{"n_layer": 14, "d_model": 320, "n_head": 5, "n_kv_head": 5, "head_dim": 64, "d_mlp": 832, "vocab_size": 20510, "activation": "swiglu", "norm": "rmsnorm", "norm_place": "pre", "norm_eps": 1e-05, "positions": "rope", "rope_base": 10000.0, "rope_fraction": 1.0, "qk_norm": false, "attn_scale": 0.125, "bias": "qkv", "tie_embeddings": true, "parallel_block": false, "init": "normal", "init_std_qkv": 0.029, "init_std_o": 0.029, "init_std_up": 0.029, "init_std_down": 0.0, "optimizer": "soap_variant", "lr": 0.00401, "beta1": 0.95, "beta2": 0.95, "weight_decay": 0.096, "lr_head": 0.014, "grad_clip": 2.0, "warmup_steps": 200, "schedule": "wsd", "decay_fraction": 0.723, "decay_shape": "linear", "final_lr_fraction": 0.0, "batch_tokens": 262144, "seq_len": 384, "doc_mask": true, "train_tokens": 860800000, "steps": 3284, "dataset": "wikipedia_en"}
Each number is 500 + 25 x the weight over its row's rms, rounded and kept within 0 to 999. Layers, rows and columns count from 0. Numbers have three digits each. The size before them is the row's rms in percent of the matrix's.

# up: layer 2 MLP up, 832x320, rms 0.0982, rows 736-790, columns 80-159
# down: layer 2 MLP down (transposed), 832x320, rms 0.0823, rows 736-789, columns 80-159
# gate: layer 2 MLP gate, 832x320, rms 0.0986, rows 737-790, columns 80-159
up736 104:487484561537496499533491533495467509520514519492490506504503526448507516477543502520480523499483519530512526519512489489465473490467488506474517541530519493452530522464467492509479507492468512492511471543507499501535460515507487491477511514
down736 099:503518461495504499538506505472474540494485459537484475530542494503516525530484484505491479462491482503533502469540504494485501507534507498510478467491510515508474511476544446461493533491517519459518514482488442464504503471537451456540483533
gate737 100:561514466472484494527545507492489527504493502465479430500485505473516499480510528512511500500477489480486527472514521491506468448471536554471463454531547508481521455536464504502517509474497499545493541532486468498506488535523432481478448490
up737 101:496546529482512487407475513453537521496473472544502516474466480520503507505503500518507504470554460483515549497457467503483503552491499513492495542480517468482466500507533527498494506515436484519510506528518500493521504489506513534502470516
down737 103:469473534446512509441512529546532512493487510513529482514485515506512480519469489509505495522508462473496470474558520489488499534496503463489482510496522519500502529484508509471463504492515516495510534560516519466503515523525531524544497503
gate738 101:479481500483486514472472488516541522457521542501539482508501499529503494485494553523502495496484508493496508534521478489527478461501509462487485465476507463467475515502508496495498550543486502532495481485483517477480495519471483462498499537
up738 100:499531461472500526538482490535512468473505495497501524466455488473475485523524496478467499475489465502474485482534508473511514533512577466475507520519500489513471505532527493506469486474492449507509537512537486544513516510506559545505435506
down738 104:522509460483477482521486514484513486494504513473457485489550479546483490456529439490465502488523467503452490510462538498511503489474528497489487529465514536464494496536542492462503526456488501501484516530502487490534485529483512492515515503
gate739 106:508527511485490546477475517508506514461482535479493483521479506507477450484502501514517534485491512488452495467483508512494505527526479527526542463480477497499494529483498489506507512547471556522474503487543520485505489539492468487459462478
up739 100:486518540495517489508508517534525489441483505484521470535523495527458445457540510447495547475543527472497481467512461504482551544483475483504459459483458482486517512524504517505505494529474497490482507477536545517514494472492517541498489460
down739 093:474474541486478494457510518482503462511482488520534490505490482492503435496481489480506491487476497507557544473482498511472484489494497501468517476501523460513476464503527520501483469562485502502467458477511478506497498516464459545558523456
gate740 094:510470516502551552484489511509460480506484542503518534519496523492457508480513506517488487467505502431510486503517456457492564510537494480539504512513539472528476524513482461502495497435494466516516526498505496509536482492485518500483450526
up740 097:492527536495517472556462488482502504498527471474491510516494494449494460527498479487530522538504456483509422456516469540523541530524479505488501549516503479478480502500529509486501522465520486560504506508505528486475518511523477484496525481
down740 094:511501499501557520485472515491481523497504514507510524547518513522513526499479510531507540548529512498465478518499469455559511490492464511469526515473501498484497486528515517530534524505488476512449522459495490490496505526495486506501501497
gate741 097:508525504528475520488476501491464483482527492460467500501446527457509499502474496510428543503523463534528513484512493506455515518487447497496496525500564486502506487520542513484465485506474488497515482509490502511484486468497478460498540517
up741 101:497499485472519491547493516467491475488455481490514503519554434521519493582538517560528485498512516513510505470505538505454514519507511525451490501521527477510479503478488519483500516505520496501528466522460523452499501484513529453494495514
down741 099:498488541461520476505512549534539512497490524488490501498539443497485483502522505475489486495564495544529521495491526523552462500516520487517513533525489489506514504443537528483507500464589509534528491493490478458507544471497499492489486510
gate742 098:500492453470512521497511527483479477514520510489515509468527507485514500520483536530527522504467531517511542474531501511471541441527524531518468534504571474546493486510508491518493505490506495535515531504537501474471505447478487520468497553
up742 104:550509482508540490545509490468482494508516512536507503478467509492514513447482503504477491516505520473517547533528483511496529473500515503490495535495526504545529551487516473515452460518498496507517490490458506499520524471433488528534468490
down742 099:528460510497475498521526496515500501564553481518516492455492480498536518480508506482463507501482519483518508489516433502513557480531520471483508541446475492506517519529516526512489487518519502494519504487567495484491488511492523538490494503
gate743 108:523497511481477534485508477493463485473476572526548488548490496524495501497524510478475503507498511521499483547492494459525509549510485513476471486495488541531456498496488495485475505551545504508491463457497473542518510481504498477466486529
up743 099:490481440464439525501484470462494503503499468516516514522499467490521502465508491463503508512502519486496501460495505505469518540492507490519501510517514507495507528545520512465493514520478503495452496522498500537533505536504497507493513510
down743 104:531472474462499469470439491493486495525500483540490526486477535490493502517490509457536473483499515466478513475519519509472490459522487473507541514492511480526498514507493498537486488518514495512471466502501463513508534524508493512568467564
gate744 099:491490460515485509473473483508486484521518503449502492502509553535514514547501536476538482485489484493530516479481515503481547480520523471530537464510493493493499489460480516543493515509433481488532499531475502521481486475477507465482506485
up744 095:465484508512510493509494543538476503513491509466530460498515523480490487502508484506490481519473499477500506480534498527484511454493502509501537503515507457504498540499477468505544522476554520514503495492465488475457509482477505452508481472
down744 105:484511438523518538563498511565509509429481493502527508472500527496525531520487512488507473548522527463476514483492502555488526476537489486521527533528502473501516492473482502484451538497537542489545540473434463457504479483482497474496496536
gate745 103:527482503466534523542507495514521487516516495478535477471520559472447459521476502516513505551537533492497517468531447508505497487508516586482474496480503505512493457531512489450518497482495508499548514492474513485543508500496492556449502485
up745 103:507510510505508509474497508537506518475490540480508510508500444475513507520517499487515481459502489532466480495501539500516474491501466480528515495491519522475550487494479534466486461526451544437471509502504512475486478477471449510492443474
down745 103:496538470485480542471468512519494501452468512471462494494487514467506524530515526526479527497519514465477486497541537483460480492495508522540466514517507496524482504486514517507472529510507525495522472507490473500524497506521522456475500527
gate746 091:516452505486476475427528489530524512533538468537479562478485501504479523509498499482528459486519472495536505508504534491521510528534503514532515486549481488462491509469514464508512470478486483518492508503506445495535528484503505525508514478
up746 095:531526443514491527518512482485550501488504509544470443524484477514456462467504502517489474522531466495499481473504494494536493483513526501476531484508505498533472521516459515490488499523482489464505482471525540508520519518485478485489523532
down746 097:488517485501510494469471482506513483523543527505483485453503495518508510503523527470525553507539485502493500493506463446521541490533506457535486535500479476503458520507535474493520476513508486490565467494496444484462479509511482522476499527
gate747 102:503515514525480499503447489493477464496525532477484498541498534489532457498503471505498494531485482522467477471477524511487512461489508486529489498474487545524482506486530472514536474541526478508475542460521536495500504509507456539495489476
up747 101:499523539506490477470495527564543530469490458500550506529520482506498460491493479514495485516511483475519489517486515495485478531493488511470521523512517521497462508536482555478526526499474475546496492468463468479486458516554532528504484475
down747 101:490480504480513531517486486501529541517501520444499500503521548547552473484503534476511475482493487501489557495444494472502499472485460457531472490498492514519528518491507457522497538484473509511491481480498523454514503515547497537499517508
gate748 101:506536468523443450482498474512495469523476497494469523483537495513488469489526456519503504505503535463511522496521519509484488494495504531517493493502533454530503522586490536433488513470512469537485478512471575496491522500564465532497488501
up748 108:511511529523465486498482474525463486520518504463470542491517486472502479501543545555539505503494494447562478495484484501491463565538492532493533508489491529464489510519484498456474460492491500499564458490496526491498494481489502479525515469
down748 095:495490504495489506540553475537544493515472506485490481482498484521455485496482494480470472541472485508523514491501469495553463486477520476504493508518496488534451515471483508510506466544508479471502472487524482518465448482445502476462505478
gate749 101:495481535524507515521487473469502485493517546498494532465522473484481508494509491514508556505521515500485473508452510526491484507494489476453520429514488508481516502506469513490469465478516515482484490482512469472492560508490506512453511519
up749 099:490491512469500505500504410500494548464517460500484449486519507568449551466465543471515441519514493498511538482498558506489510466502456528499561482484488526517513460473514523493501517459481502530498495489458532494503487515539516470507476507
down749 102:500495523538530473533482505517551513461459493475513512497505520507479506466523509483551483517466490483514527509516507479481543493506449527509529463499510499538497452476510464513532459515481517558499519523506477459533480489494500486525501522
gate750 100:484502494491515521506509531504549476448525485506478518528473493501511492502468455484500454469459483558528488479504552497502507492508509520494494477492512503527554531502535490486507461505496529480509530497476525495488503549498489502492444466
up750 098:495496466472542492502488502501536501537497443500517471516558483532497481537530512444523522470529480448488484516477492538499520452525509474474519529536481499535520480499537517448505492485467485504468509515428514507508495496511484508527459483
down750 100:510497479454511526497503486504487493499520506478499439507527491511499556529446455478536534501493495545480506503485491508485501478494534527518484488490498449555510483509522462517501508489507511515528502498493489473554517441536502505502510544
gate751 104:485501513505470495502484552503505515493494521466468515507483499512531493492502472517562493471511525501517474448486543502508535509523522502529472518506500507525482522499472508515450512480514523502496500458472506465501522501490545485496518507
up751 098:470506498496588524555540516497545510493507508480495509521473491478506517474509531540519483509451552466502491555485502467486505542515488481524491489507477521501513493484446509485497563478540489471488477505537479471515526488439497550509489513
down751 098:456449498495523508503507534468523486523473498462488485525511480481504527527483497520512482465476513452503462522474521505499487489507484506514503467459451508492492522470489450521536537502474510451510512450454509490488546525504500507494468494
gate752 099:505522489515473522512473515540500488476500474507477545484487446451487511509494487529493516528510476502516434525490445524526551545477480520487496519473480530499517498511514511482478491553532495480520536470484460495488502511487515487523486522
up752 099:462527498542496494464516490514523469520519466491495509460458490528510485481482449550500556480527533498523488508497526511469504518502526503510476535503505482507512513508525585459500509509480454493502490463489437494527489513499463565481498478
down752 099:533519519538465508507492519506548491532489508480464509550478487485529474464511499534498505506500500481466485519531446507526532531478519478503521538486499538523570508519475486476507523527492481462441452495492517536467517529518537501517443498
gate753 098:460483471503471490507546555521567551517562522507512527480489539477522470485544517524555479504513563488442479541521474487493453489528503541499492499472492483501518506482496550500495506535564532569519504464515465507491477514480516458521532434
up753 096:474564502510463485493500503482515482514475505504481459512529521500482521503532552493477506509503524500523495505492502490464457456462527488450514535528493489473500500493543478511492492425528493509526496494524528555496484473518488509474493487
down753 099:544483547489487522475478510488511521517482504476496512492529481488488488477531495497461506521502518539506516455495497497492542495432500467445478498488486458475489509511498552497539490469492478507514450510517522476502503501456514499528454528
gate754 107:509512494495506523535490496473558461508480478516498507474506479492482503557500493487490482488502496475506525473541491514457505533464490489541501524556488503478495502538523533520462503491472475487487578518449513489453461481506480496413520499
up754 106:499493493471515508575539503474499506528513473472498481441471507494515548498464469500484479497508516537493517477530520515494475506482513488482485472528498497479517553505508513475534509509504469477508482490483532456513483479458551503486491479
down754 097:509502526457469515527480518496551508495509504479511467498446510557530494510530497472455544494542508451534452482503525502528482482506504476489499471493458502464458519517536478511477498499481496465498476498491482522481508511502478489523479542
gate755 099:463499503469541502525485479492528464517532529502520478491497436510540506486554477470503432518508493497497489485497513527489512483494541488523465520509498487486535527502510492495514491472529467495470533526521488520497527496507517502568525475
up755 095:537513500501544535466499542470506525510505513503546517487489513532498475525464508493496528473512531480514472483481499549511514509482460537528514450471481485507495476500507538536508469495532485512472480504522480502469464492464512495458461529
down755 097:518525510525509467483546496491490489502507484487520476500475486501478500527493501497500515480490511506491541522507495500441514528518490467517510464504474527460524473509508489518481507498480561520511491515498447456465521485502507509447467500
gate756 103:453473523530520499453491461511460493505457520507533493527484489498500498519491512507496551508517506528537466499498486520524471471475477493478487506504522582499512472504503463537495484508503498524520485506546516509455496498493474493498456518
up756 102:461461506515504538490516476512504451518490516531554450503483467514480504513446501509517495534492479474493483492467549475479498464480508544518506510508462497523523481473517491518490484455492498499506503505472507512527513491487493473465517510
down756 108:513501466493496455484458483516505485461511462503540480527492478480562499497512503514489496471524465519446482512467482514461502520498478542501504526487511438522483499492445547478506433533455507491472501472447553480507505527559467506526540508
gate757 100:477475498488534504476475481488490532495468478485495468460512498510509538481494499514503519468506474489494508508520493536509510460486517517526554471514528508531479514528506489480560519477540523541536531559495517489507462511517495491507520488
up757 099:485460497507445488481511492516493501490517506526520477537475503512526537493472490479510499456464495523484520513481464511456493490539519554476479494478470473458518482473479533529535437485486493462494457488504543524507506517484507488502511530
down757 102:567493502491498493483486487470498517476464530505487501511468510496504513493516531474489474499539498473472527486508494479518473450534532492462486559508530498530532501484519469489533462550542456477474501474519502533511513503482497570499503518
gate758 101:480493478515511515488548499520500489506444470514530504484471506508530503513512500485505505459562507548441507520521531498546516526471505541477516523507497552515510510503493529496507494462546494449504473502525480520484525484497535525527530535
up758 100:503540498470506491510529490494506460544531499503510526470527479490507452519473460480494452500463483507463493469492494532523517484518493523476481499528509513487480485591495490489506526463483485515540495499524522513466563481474462527519515501
down758 098:470517458466490501513509491510494499525470484510511461491547505509491516494453471493513532488519456487513498530506487534472475470562495518520501477474477538483516530493461560487489487505503476505513465471510476510538504436505530500511455488
gate759 097:522506469537499494486504460519490466499439532498472515504473471500495484505507511493508517531511501509481470475485515506521477509471500515525528492503484494551485479457496508512513479459510510519474511539511460533472464499521485535513526487
up759 103:490489537514508527476512519514421475468499484555475478488481529509505471474503543503507569486511548461483505490527534451510526480461491539506496469508498484494495500488519502486473464491515509494439466494500485487506468468520498533515495536
down759 100:518513503518496466488533511455532470458453512514472471486516512515532493494519499547512497488507579499505498500502525474450455546498491505481475506528524511506499488476506529491462486541570517452483491493505469516544485512535537515473532502
gate760 099:511486496502558530490498511495493475478471472519508454456472465515492549527502466470490501494525558507474518463523436533477513497532492463481526466464523496541465497498489533480472510455523549510501501476484478432462468497520477526504503548
up760 104:477500464453478541492525491467508517543477502491503512488472474510494515521492504462458527475492451512512549457487487571496526490536519459485497507523518519509507534484495500503530511458519508519487526494512517495509487547466496513461507465
down760 097:512473463497521478513503520498539488522539508529481504497499499523515525456496518507461553520521524496495484472530547529503479513523506494486486488495499494521449506494498526487459468492500534491491528473500450529500465500519469514526535509
gate761 101:527525520465498482466509489500489469476501486479485538456469515488488483446479453506511504527516516458525481507519499511514473496477497518516521551487520459462503505437494516447496518478483514500507521508500504541513514569527512479523512535
up761 099:508505465535510474542488498535502510527507503460530528488491487518490472512542486509495493528492502486514507518482507511496519497476511505530457489511463497530520496533496516545505518465511475511543491502507511528490487498498470518506501458
down761 101:503478513517519509498549543462467493501499483575487491492510503501488500550449513489498482529502475472504521486495496517474500522518508510496493510556508495461511521525512495516539528513498511459523544483471482501505503522512444527516472513
gate762 108:470529497508521497521471561484513522479483557481500510507502531477469542539534492489451519493480489484504534494466534481468488504472516471479471513475530492502535500428508472528502480472491522485493539461509452536519514499498480524494470481
up762 104:509496467515449470482506502492494555534521487497527503493522510469489515481510499525497469503464490513498492526489482504497499520486490513495482483495491510467495472514530520520523474517455509480473519480517454490495490517509508524522498523
down762 102:480472506524510545542563499468472511512512477516497506529472496555517490509463493506462505518512523499483495515539546470494513481483497480467468509526497496563479495504495503534518505456485494483527492488492538472502478459515476497506529497
gate763 101:568473540534494526565495514504534559474505522553469559477517466492482529516506526506524463479475466494495497433479491527470510487542473504477467486456497499503483501506512519504531477495495528473495516545518515513526483542496487522549495527
up763 103:460508474476461532484503489476461527485492525419462490516506509522514512496477492459450520514527515507460471510501525473473474519504504494571487518525536469518495515497522506481513470483506478532505509497480469502482478498484519458503479479
down763 088:479501488502468483547523526529521482489475538516512481516510490476495517515511469498509456469513500547486504490452506513415486511524507473465486521483492490518498489475549484491528486490479507520502516476520502467495497529483546488521514561
gate764 096:554497477477559509475487486485519460538478511506515500495500522543494496508526503472519457507478516501514522454508498461480532467495474517473533483454463492559539491510433508519483533493495500469513534481468499522504500522471500495508479495
up764 102:516487524534509517472553462489481546511468474496534445477515484518474526474486501507524519478522536432516485551513483505513535506479499531510465539502504498510464492471472473504469500544498479458500475445475497452492530510467561493478514510
down764 103:479536539509532439534569485550516519519493530503483466472572504485486487513515467482485523501525525512510471481507477499527540467495544502515532548494497509502458516504503495460477468498527564511470499519542516465531471508480484513472492515
gate765 105:480493494502527490498461473493512478512495452486500459489492493465514498524484530524504496481496518500477511513532515514489513537503480501519473486504495498511493507500532554530523513524488460506524529496528496517460531476510538465504527461
up765 106:525513537496493470513520465502510479447503493517485518514501485481495513496541487493506483510480538492516517506496496515473529515500540501498501489516504535479499520512524511539529512458481495501513492493509513516446513512498478479522480472
down765 103:533583512492545522495477485533492490461502499530499496562518516490514480505507488474502496477480491546471483523477472476507520485498552495498504535518498523524494537508470503491515464505504484488459492500533514478476490528507509484497495469
gate766 104:510449479554493572525482489467454480523496463527468521497488499532486492515527484500516494513462502504495486508536488469430535494445519524497493559497488476518468526544485501567523498521478486469543486496490521488472475489530495516496491491
up766 099:521533530500491456521473482494463480546527475533486470485491505468480515476538538497502453481528497505516514486467509482512523492497476495484528499481442468517484506475518530513498487524507444501509526498516475543495560515497512491516492517
down766 094:505535504512515491537522428504476470493477516530507549506466511497519486467526462488486498498518534472505483522517508492517523518505521506474534545512508508515491525508457539505488477517468494472508465466510524498461489535463486492535486486
gate767 102:531499429473519532488485458484528493482485468487530511458551494514539518548518535501469512512467484526427485423447533457471521516491481538544476476476504517531500486480482490478499483512504530523509491491526521541505454485497520545516503508
up767 096:532508489482486480442448477461534502499518501482533477514532548517506502502461520513499522467483477448494497518504485507505519521529497482499471489507507482480518470533490470495481494476473497484492540486493489490520471508488494557484549467
down767 098:517513523514488506470499554544505494520530491450497511467513510488510499457508495505536482503498458490505531485530486512497461523523517479450548503509451502507498457483508482531517553464502467511461477502475455495516512463497505498460467467
gate768 102:504512531512501497523533512523470481489517552461520492475493532509477512453466541492505495502489464536474551501549535512491538502530474482483503500498522503512514493471488514522487462502529524539511499501490530529488498468474536486501453455
up768 103:493512484485518531464486531507440521523501498521462474513509475503487472506492476470490485545506463534474484508541495551518512509513531464555519488468535510461467499501533504488529542482550523467507556492478481496471484536545499517461490507
down768 103:503529495470516485534488536504546546514518488497492504529555479504497469510484488496475475509519509466478502493505436492436518512494451500465502536515486516444454490490536530499508472480496486553488530511479501543503486512496475501489484483
gate769 098:546510461494489502498507446466462488475513514487523462467495461520494513510466540512423498500483494491485472529504511536481492452493527526544498483534505474466522517505530513467535484505516478516513500495491525503507478500511505521539506478
up769 095:505498497503512460504514499512492492524513501510469452496502478466478497515507515490509514477506500519485483488473549478502472487482470462444480508496529468497505512519506509494487505490504448468451494541466468539503496543507494483505467443
down769 099:514511520522496468508505506485469494507474473489495487535509500486492528487492478504527509523491506481521495527521484521493510513487484494557473477532500535547511506482526482488539503521442525502481473483556489495521486528509510520540482548
gate770 103:502495492497487464473506480496514509498528522505520453497535469555507539482491484558539507493504508526500497519539472442565508559478482511491505477478495486456511500508513536527512460537526496510474472464518503536501447471446500543483508483
up770 101:531494499481512497429446505513477505458491536482485476549487485508567504480500535540465446464513498507483470452493482483519510505477507470499470515512452490500523479488508499528510453501467484466513456490473548493483473503500492480503456471
down770 102:514514489494489480502512492473463502470527573538509494550498523505512491515487443502520504513540521494475484504503474499488499495504453537518496515522524587504476485495445497547489493457512521491513517465473479525500482489487529483473522457
gate771 101:482522512534512501496483554504531527484494520524481522495449477487537460500514520459461501537463462479468498470493465498514510532531502468505531487538519518487537514499497500480508466518527468498487484520512488558517499472468493463507561537
up771 092:504492473486471528512525532553502504524488495527504479500532541506493500537500524466479520472508503513477493492495501494495503481476482521491510539515528486544528545496523451463480513489482512472492511499538505473469524515491521479537508455
down771 088:497472508505534530518477506499494518467496532507524534508511538499578459538480494440470488515526500514489510528527455497442484472481499492415563485488521483513501531538489509517489512530513518472487504503513497518521491476487475522483505499
gate772 096:485481484497484505504523503496485505482502513510520488504509506545480534513483497500495472451533514518471450503506504569489519487518471422482504482463502489515514528546473534527472498489479504504485493510524484493474473465534504521497529495
up772 102:505524532494458457526490461470458494525481497504503507503531518517491539506461529481493451486485489522490501488495502502501487486511475515480480486463498483506519538491501516511509501496528491500498523509488483532542470475496512522485507493
down772 103:494513494549523443501525477517471490520511484553532509505503486510504483439505518475518490515480523467498457517522513506477540467477515492482456469536505450504468520492471551499523575443511533485489548476515453519562504511511487504498521481
gate773 098:528520527483497501511525490482501490456500530489447502481501520516517491500562483475490500480491538468513470503476517509527497438492465502508528489509487464505548501499539478515518495477457555470482502487494501513479527496494475468518476532
up773 101:454471492489479531508504464545489548530461494511509491549527507506512500429527532532512517486497549503515470480521528513487530468529481539494450494512481488485525462528483498479551538505495508488526490516500505515485520497523504509519463493
down773 099:489472518471489533501498469499492495544525453467511508505463445536534496513558494531487539500513527477489489485482483468548487508514501500459547523505499479474534483493473537492517535512485508532508532515504508561532499476522489533512489502
gate774 102:506467507513526507512553493550459471522485483499506514465506495496487543471484472523548527515495515494495521519523534486511509526499496492518466507509526500460465508493526483493465491518508502509480484520501529531457473423467494538513496508
up774 104:510527490486510537559483509532527497540524517506481503528523512528425511503511465484501527521479505452531513501504478510514517534477508528493496510540502490500475537521457523477473478468479497500526519485469520512478522548509515476491484524
down774 105:514536496478492493529484490506502517518528477514479469503509547490494513514519510491480477491508458504504495465512507527526511529543478520492502501492477463443492511550535524495486480473482457509491486564522519498469522540494508498509494482
gate775 100:523505511504435546459522476476479528462514463511536544505553457489520514568511488540512504530480505509530516519486504503524512484485517515518501496477523479501508491497508496479473475457482520497489474511520469499544518508509523511448460465
up775 098:503485516471544475457499540488491523450519500507495462512540488525526481535483503475494536449503508478519479448518502511480501493519526515503501464470503494492520505517467514461558523559485521514500503483470476478523509519490528460497454474
down775 098:523547475434476485518522504497508435442468534491545471486513481473511464522474532510488468509471507538497519537517516493460507537475509478512538522500508512478525521474495469472510493453528520452463513522498484525505502498474520529485499513
gate776 097:535461470493549486536545505489538486467509504483479506490561486456528518487557463482482473491460486499478559467503474534480464510507515488470517477464526495497491517506470520506502499505477534496504474493486472519496517474512535479494507485
up776 103:509476500453535523482513448507509505489497554488500517484484510507535505551458524531535517522501523532530488530490477497497521475470499494540460489489467487488502483517450490494445492531501445531509489504511515520491511489480507502485532516
down776 104:484518446497480500548507507527523508506500468511513527526479498482492518480541476505532498526518508470509510518525498469480491523519499518473558485497469470478495499521518502479528480422500496470534483518477497531553480469507523534520525462
gate777 094:458514488491489480455557513519461502470501464514491542494454547528500512486486504459488555457498537493509495525525516472553545501494556507508558504486518458467477540533458484522541516476516476495510492481502516533515530482502508525468489503
up777 094:510495492500483552502556503515536512501537471502507465494493482503494512523456471487503488550502522492490492514515502504489482482525466474519473433497509481482552502495535472496478479519514528523516500492535511496464474505515508497524484488
down777 094:486484447500569512543522470464531477487501521508553494537516502547526569521482446482490487459504514504527545471542487523500522503495487483498521473524504505499488522483479516457498485474527460517480550518589503534467477498507505484495465497
gate778 098:525517522477528473508503485519495460500510527490516447496485477554509472470468492496441538478516513482513492499476507484518535510519538522505496479526545516468508511466460489539530444496513501530494511486494456495495466510487511488551489515
up778 099:480520526522468490505494495443471505477488522481468461546511487490474490513513506539492512478494537493520476560505509519515524466528493512523494512514492527517502499448523526506523474483497497473508488489497465557484515487521467534538502451
down778 101:480523478508492479505495486531456472506471487468515503539548530507514543478480469503493481504508524475480487469443459538544497513508487518463490483503507485524523513439504455512577512476457492499515530439500497478503512553489505539519481507
gate779 099:487446502525491491484510499525509489495530501520495456473494499516504461524525518546501448503438506536495452516539531466535533513510472559553491469515526487491530482498497531511513483535509496546487499475527508518475508474500457510481498478
up779 100:467494483518493487499498548517480484511530496532491506510484485487504478503518527500504470513496499485508481467478477464520484472481490497468514463534519520506497529488503515557503526484486487486492558462525484534495486547479504525456478488
down779 090:527504511497493498488473540523531519472516502482508483517506475520495485506528497515484468519513473476471497475536469502523507531487507526518523464555512502502483509485462565512476499463484502504494496493525488497509530533480483516516491532
gate780 104:503503505546506501504502468530534453476463498487540472527484529480472516496490521486465519477484498514464497492467515518526505493483498491491485480490510468491520521479481494465540510462511477515462474465501498435466493503516489476496503519
up780 104:498484480523498545478490521540529529557499523492508507477486519479474507554547525497506489486491509508538489474504474471504447538434493524494495520495506530492454522507521481493486523489501519463512528505493449518482499525510525459464519480
down780 109:509549499502536519532509512508436544522475516478486539478519510474518496533502500504469493492513514464541520485517485498482510485464507508482501489494496481508472508540523489521487537501522477465549524465503477530496481510513500460531498513
gate781 100:522478555505486507507505517469472477489506526469502543538540521525473500470518481517502497490477485484476503465461516545534502501458446463541521457465500522489511467526514456511496518508543545529489470500557457503530503524515482478526494532
up781 100:561492498464445458546508481518513506472493484550508539475486508491472484475485511508487438448506518540536544510505541519467493519486510525500475468533523495473494503515518463478513491502495471462487481538473563452491499500477499473531549477
down781 102:508462529512472536509515547481478510532505466488524504498505517514476484513531521482483448516458484560454518493514491506507523482510473481540478490495505518525536486490551510487483523541515465473535533512447497502464530522489517512532512529
gate782 100:472487480539529461520479506514510495495530488537486558437514565450508503486475504532513558485510508490485512519492486527525526458504521479515518495500518514478524516523511509508482522457515499506542504510471522461482491469509557490490485498
up782 099:473507469508519463510503525542458506476491491473493522531474478513530468477476484500526489477484495530487493501468507561505540493526496503501521471527511482551501483494517533497506501493541503541482522497535500518502529470519464487440485515
down782 101:495495531467488496514511503499461500515483498539507455504513504507458557454499495493501538488503479501517521514502457538490540478499518484499515463466507476484547522519496486504478521504478481496477518475497510538432519492460522444497489487
gate783 097:482524485476522545480502484494538511477507527478515475515522515481509540469480556514506486527522473454511513455520483500516450503493485493443473500504510512480523463479490475510498479415504485485481475495483524499489511475504539468527519511
up783 101:540472477515529473498535501513505517501490480549474513537477529470527520485540510521443521483521498528500493503519509515518480514527499474466485517475444486513513464523505506472484482499515507521466504458498482509517497474509488530525553509
down783 104:512486534494512457490485474515457497504469515539454489501469502463513471495523481472486488505472500508465477509503500475507447487508480475513538507500477515442481492497508472473498496511498494476497549488487473480521450484516440464528521510
gate784 096:509503510469472500508454530491511471503449502510541513502518500478512507515476473506497481500536470483519514544557511520487487516481516529498504515483528530513487504496530509492470528528481511517527510488457503493479524503463531509460511481
up784 103:485550502462488480485527516497496453504474471504545485483497484486493476487503502501488549565529459487532464466500533549522514487482544493511475510512540482503522495473458502503471494470521502476492540476471504486493507503513481480488522500
down784 107:464536480495533498488482466482482488472483514514483480498498472517495475472501445487578526454461496469492492524514496474512524472514460532481467504536494477477514471470490486463515464488491513446499493523450524495511503483488519498535506495
gate785 093:485511535494492539472482502550449479482504490473500521540502500511517527492475511517477509494473496457483494474529528483533479539453515506491504518492513528460463468545493555496472492514487519437480491509469570559483511465507530471457464538
up785 097:469454500466504499529534478496528445495495466448480508487462507494531484511527498507481490471513526483495440510496471525540467522526500505502485508477487489544562544489483517531505517540508501497568444469540464493515480491495499539535490507
down785 100:508506509509514486490497508542454472487468492496487483535500464516523528515514473477559449486466504522501483481554435520532497493452557563500467485513479491510516521497531481502490539497464470502541472464528489485464533488541485465478487535
gate786 097:512455486563489520485494538473485490481494486515500492512502484539499493484515523473499515498512494497523506460506544489466477485479565459496505506499495547518513499540520531452491496491515490481520477518485489473507486488521503487470472486
up786 097:531460493514525515491466528525560524470456516528488458501558507515441486466512498548535496476498471523486478529510497497539470525471511492534546490497502494522550487503468528483491486473522535488489519501469504459524489496529472496511526506
down786 102:534501504525514490493487521471489473473512470503509501517469457502504494509488491424489486508508504521505518471532504504521466495522559481470499525481471535545496489488483509494491540525582473502518486492511498480518554517484502504499518514
gate787 101:444483450529500551515482472485477501486456507530483517477508501548466503467489496476482477497477500496495531479491521477489455473488483480516506546512479479442497519531474465495544468488486538448506510495464474518490530452511523520487504510
up787 098:477481514479456430493513467491474510503496504498503531513484502492483479480535484511534470509485509506535493472470482498497481503491472473496509499507468520467537520523516519477491506467498476506481472456484518462497490517490487474510514485
down787 097:500503503499491521524507487526485500473518499481492506496536528485525498494513469492484517488488479471456463490523544519507506525510538527538487503552503486521491532502490503519539498520553566527468530511475501474478527456442549535506479506
gate788 100:482539510530488543534472519458530497452497522514482522502492513493473504499501537516513522488494512472475472488478487503484531536521469477452473522540489459533544473491522492502527436472486466512529504464487531519468482550511512494481474465
up788 107:492508545511517528506498496514531562474489504506491512496526492483448528521489500450505472493498464487489498534544502483496481485514504459473515526529466515520482531507472476544489489457498503485515504491489466484467535525475505494475446492
down788 107:497493521495471493519490519434475510518507501541510509467490564513490508493493541436500498464497504511494514460477479501500504523529482458497527475473497504469497532448481460519487477458485539523513512488508504484507498493516544477476530496
gate789 100:486531479494509453475482472484487487495501476505485480505497462477496510513523516589499492506490487540423493486496532535486566529504537468497493494479522486512526520498485553449499505480477512516502504462525503500472536518445494499483515473
up789 097:456522541499514458514528488477467500523543522504450467516475503533519507517482485474533514484518562497444526492485524530482530506501525503445509485500518470500498514497434532482463495512462483463529468525469523524478522437479465502493488449
down789 099:511469482503466494492573534507493537469507526466496498507474526485503532446504474443522487492514517528498531479494436524504489515484520510477508500512480491515506482508467552471521484502475485451539495484492477490494506469524476535489516503
gate790 101:459508491470478496495455498508490458473512486499507513465480476496533533500536481490483481523582492472502506482478442459523504474526510523459475538520496505524504530513507496487509507476504478508452493511492509488489533507487473553487534528
up790 095:491520502484501481510530480469537505483557524478541476490482472488466479458483517518480503498521513529504561494511510494476477492505519508497556507470515484515523487486544475466483525526501527548532490510537499507510522491525513460471502460